python train.py --n_layer=9 --n_kv_head=8 --d_mlp=2048 --vocab_size=32000 --attn_scale=0.125 --parallel_block=false --warmup_steps=200 --final_lr_fraction=0.0 --steps=7898 --dataset="wikipedia_en"
Each number is 128 + 32 x the weight over its row's rms, rounded and kept within 0 to 255. Layers, rows and columns count from 0. The size above them is the row's rms in percent of the matrix's.

# layer 2 MLP down (transposed), 2048x512, rms 0.085, rows 94-104, columns 448-511
size [ 96  99 101 105  98  91  99  90  97  97 111]
[[ 72 135 137 143 146 151  87 116 108 140 105 216  89 167 133 131 217 136 156 123 181 131 111 142 155 122 178 156  57 147  86  87 125 136 177 116 167  72 212  53 100 166 109 125 125 119  93 129 114 128 149  54 121 102 174 155 109  96 143 137 120 106 177 192]
 [ 42 100 123 147 174 110 124 143 150 164 101 145 116 170 185 107 205 117 136 124 203 135  83 110 119 175 202 171 105 110  68  97 160 125 149 113  97  87 148 151  89 171  92 151 117 140 126 142 125 137 186 112 169  84 135 116 166  87 127  65 169 138 175  97]
 [120  81 161 104  99 181 139  97 115 100 181 134 181  91  70 147 108 118 155 160  76 122 127 121 127 120 158  85 110 144 149 191  50 118 109 163  80 126 207  86 115 149 166 117 134  99 148 141 130 130 141 169 156 137  84 100 190  59 126 157  73 139 133 139]
 [140 127  69  64 174 129  84 153 130 152 110 134 140 160  82  80 147  62  74 130 132 121 127 133 144  81 120  85 200 135  94  83 131 123 175  33  85 128 109 148 136  91 140 197 112 142 123 168 131  99 141 112  90 105 158 156 119 120 111 122  71  76 106 139]
 [125 141 151  99 151  96 108 129 152 150 197 149  97 128 115 155 177  81 143 145 125 128 173  56 113 100 150 116 118 153 111 176 130 138 148 145 150 144 142 123 159 159 133 115 177 139 136  68 111 120 129 109 135 117 100 126 144 165 123  95  84 132  92 118]
 [108 114 133 129 189 139 143 140 100 123  70 126 172 106 152  78 150 176 132  89 128 115 106 145 177 134 103 127 125 151 126  94 145  69 139 124 138 131 158 103 121 145 137 128 128  91 105 166 172 134 128 166 125 158  65 119 140 143 119 122 163 209 121 115]
 [110 131  42 147 137 138 134 102 129 113 115  96 165  97  38 112 122 160  98 138 127 151 112 180  89 147  81 103  81  78  92 141 193 104 172 138 161 139 136 144 161 137 140 137 135 158 137  93 121  72 134 150  94 128 179 111 142 116 146 120  52 205 193 132]
 [108 104 161 165 145 153  98 157 160 156 118  54 167 194 123  89 102 142  99  96  90 137 155  85 178 157 137  78 145  80 137 148 104  77 131  73 121 114 155 228  76 137 197  66 148 178  85 200 163 175 120  72 167  96 146 157  72 134 174 169 168 107 103 139]
 [118  98 120  84 150 134 132  24 122  56 132 102 180 134  80  63 155 112  77 118  93 136 179 177 126  97 166 140 101 171 128  96 142 151  97 117 108 147 178 167 155 141 148 158 115 125 145 107 171 112 147 104  87 115 143 140 136 126 202 153 102 112  98  89]
 [151 134 173 157 105 151 200 120  90 106 117 122  33 125 115 109 137 188  98 138 106 136 142  37 145 114 123 113  82 118 140 108 112 123  95 140 104  94 144 140  79 149 126 140 127  90 182 126 100 133 106 121 116  76 122  86 125 209 132  54 143 163 124 109]
 [113 137 151 160  69 124 125 124 138  83 137 102 128 143 136 130 163 146 153  93 192  76 116 155 107  95  77 148 125 137 138 160 178 171 159  89 136 183 153 117 179 137  93 157 145 177 175  95 146 153 134 117 144 103 142  80 122 112 114 145 110 116 114 161]]
# layer 2 MLP up, 2048x512, rms 0.0876, rows 95-104, columns 448-511
size [ 98  99 112 100  88  92  86  88 107  97]
[[ 61  92  77 203 146 123 101 112 123 126 105 203 160 146 116 160 123 125 103 119 127 193 124 128 167 141 138 198 161  92 126 145 143  92 157 146  92  94 101 149  89 118 140 138  78  93  71  73 120 111 182 121 124 117 116 141 160 134  93  95 105  87  74  91]
 [172  83 144 142 103 118 165 127 177 193 115 130 103 152 122 128 116  87 127  98 117 106 108  86 144 153 135 138  99 118 143 141 106 127  90 140 102 132  90 135 143 134 127 148  95 117 141 106 159  97 116  65 124 156 166 109 140 115 146 124 112 140  90 129]
 [194 127 117 137 154 150 116 156  95 128 154 163 130 106 149 188 146 139 163 140 119 110 108 129  87  99 125 108  93  97 103 113 212 131  52 110 117 172 122 227 131  99  95 144 134 126 121 108 116 151 111 143  15 133 150  78  84 123 128 131 135 118 167 102]
 [148 207 156 184  74 126 124 108 103  99 129 178 158 120 147 166 105 143  98 105 127 133  62 145 127  48  94 154  97 120  84  95 134 104  99 118 149 114 152 176 105 140 123 105  68 111  83 157 122 121 127  88 162 171 166 127  51 148 119 133 132 138  76 138]
 [186  87 131 141 134 120  80 199 190 163  81  78 127  79 111 147  93 100 170  95 210 155  83 148 134 161 114 104 162 110  87 152 121 139  63 200 145 143 162  73 113 138 118 131 104 114 134 103  57 164  82 129 116  93 149  70  74 158 162  95 134 148 109 110]
 [148 114  85 145 159 160 176 151 125 132 152 176 100 139 143 105 197 123 124  85 114 136 201  72  97 143 153  51 101 101 125  46 115 169  89 110 136 151  61 135 154 115 182 166 115 117 204 121 117 154 163 167 145 116 159 120  96 168 106 132 170 112 115  77]
 [117 140 178 134 121 129 102 101 155 181 132  24 131 163 139 140 122 109 104 145 120  89 144 135 150  93 131 144 115  78 128 129 118  90 111  95 133  78 100  97 101 121 115 146 103 133 167  48 117 161 125 175 159 133  59 150 190 109 194 163 103 159 187 105]
 [166 156 141 167  79 151 127 152 116 150 107  90  42 106 156 119  90  97 125 143 168 135 112  84 153  77 159 117 161 133 173 129 111  66 151 105 105 145 156 119 115 154  99 139 166 157 111 143 131 108 127  99 124 119 119 132 182  92 115 186 170 117 182 102]
 [ 90 112 105 133 141 112 143 108 165  82 193 167  99 118 145 149  99 128  90 125 158 192 115  53 143 149  93 103  99 123 108  93 106  68 207 162 173 143 137 135 110  89 179 157 129 119 152 135 177 107 118 100 196  80 185 139  88 109 147 148 129 110 147  88]
 [ 86 101 112 151 172  92 105 108  90 166 116 111 140 127 148 134 180  94 165 125 116 169 152 131 125 143 132 106 135 125 121  90 118 115  88 148 148 121 113 142 154  88 120 202 137 139 129 135 153  96 142 126 152 143 105 128 146 136 161 175 197 162 144 106]]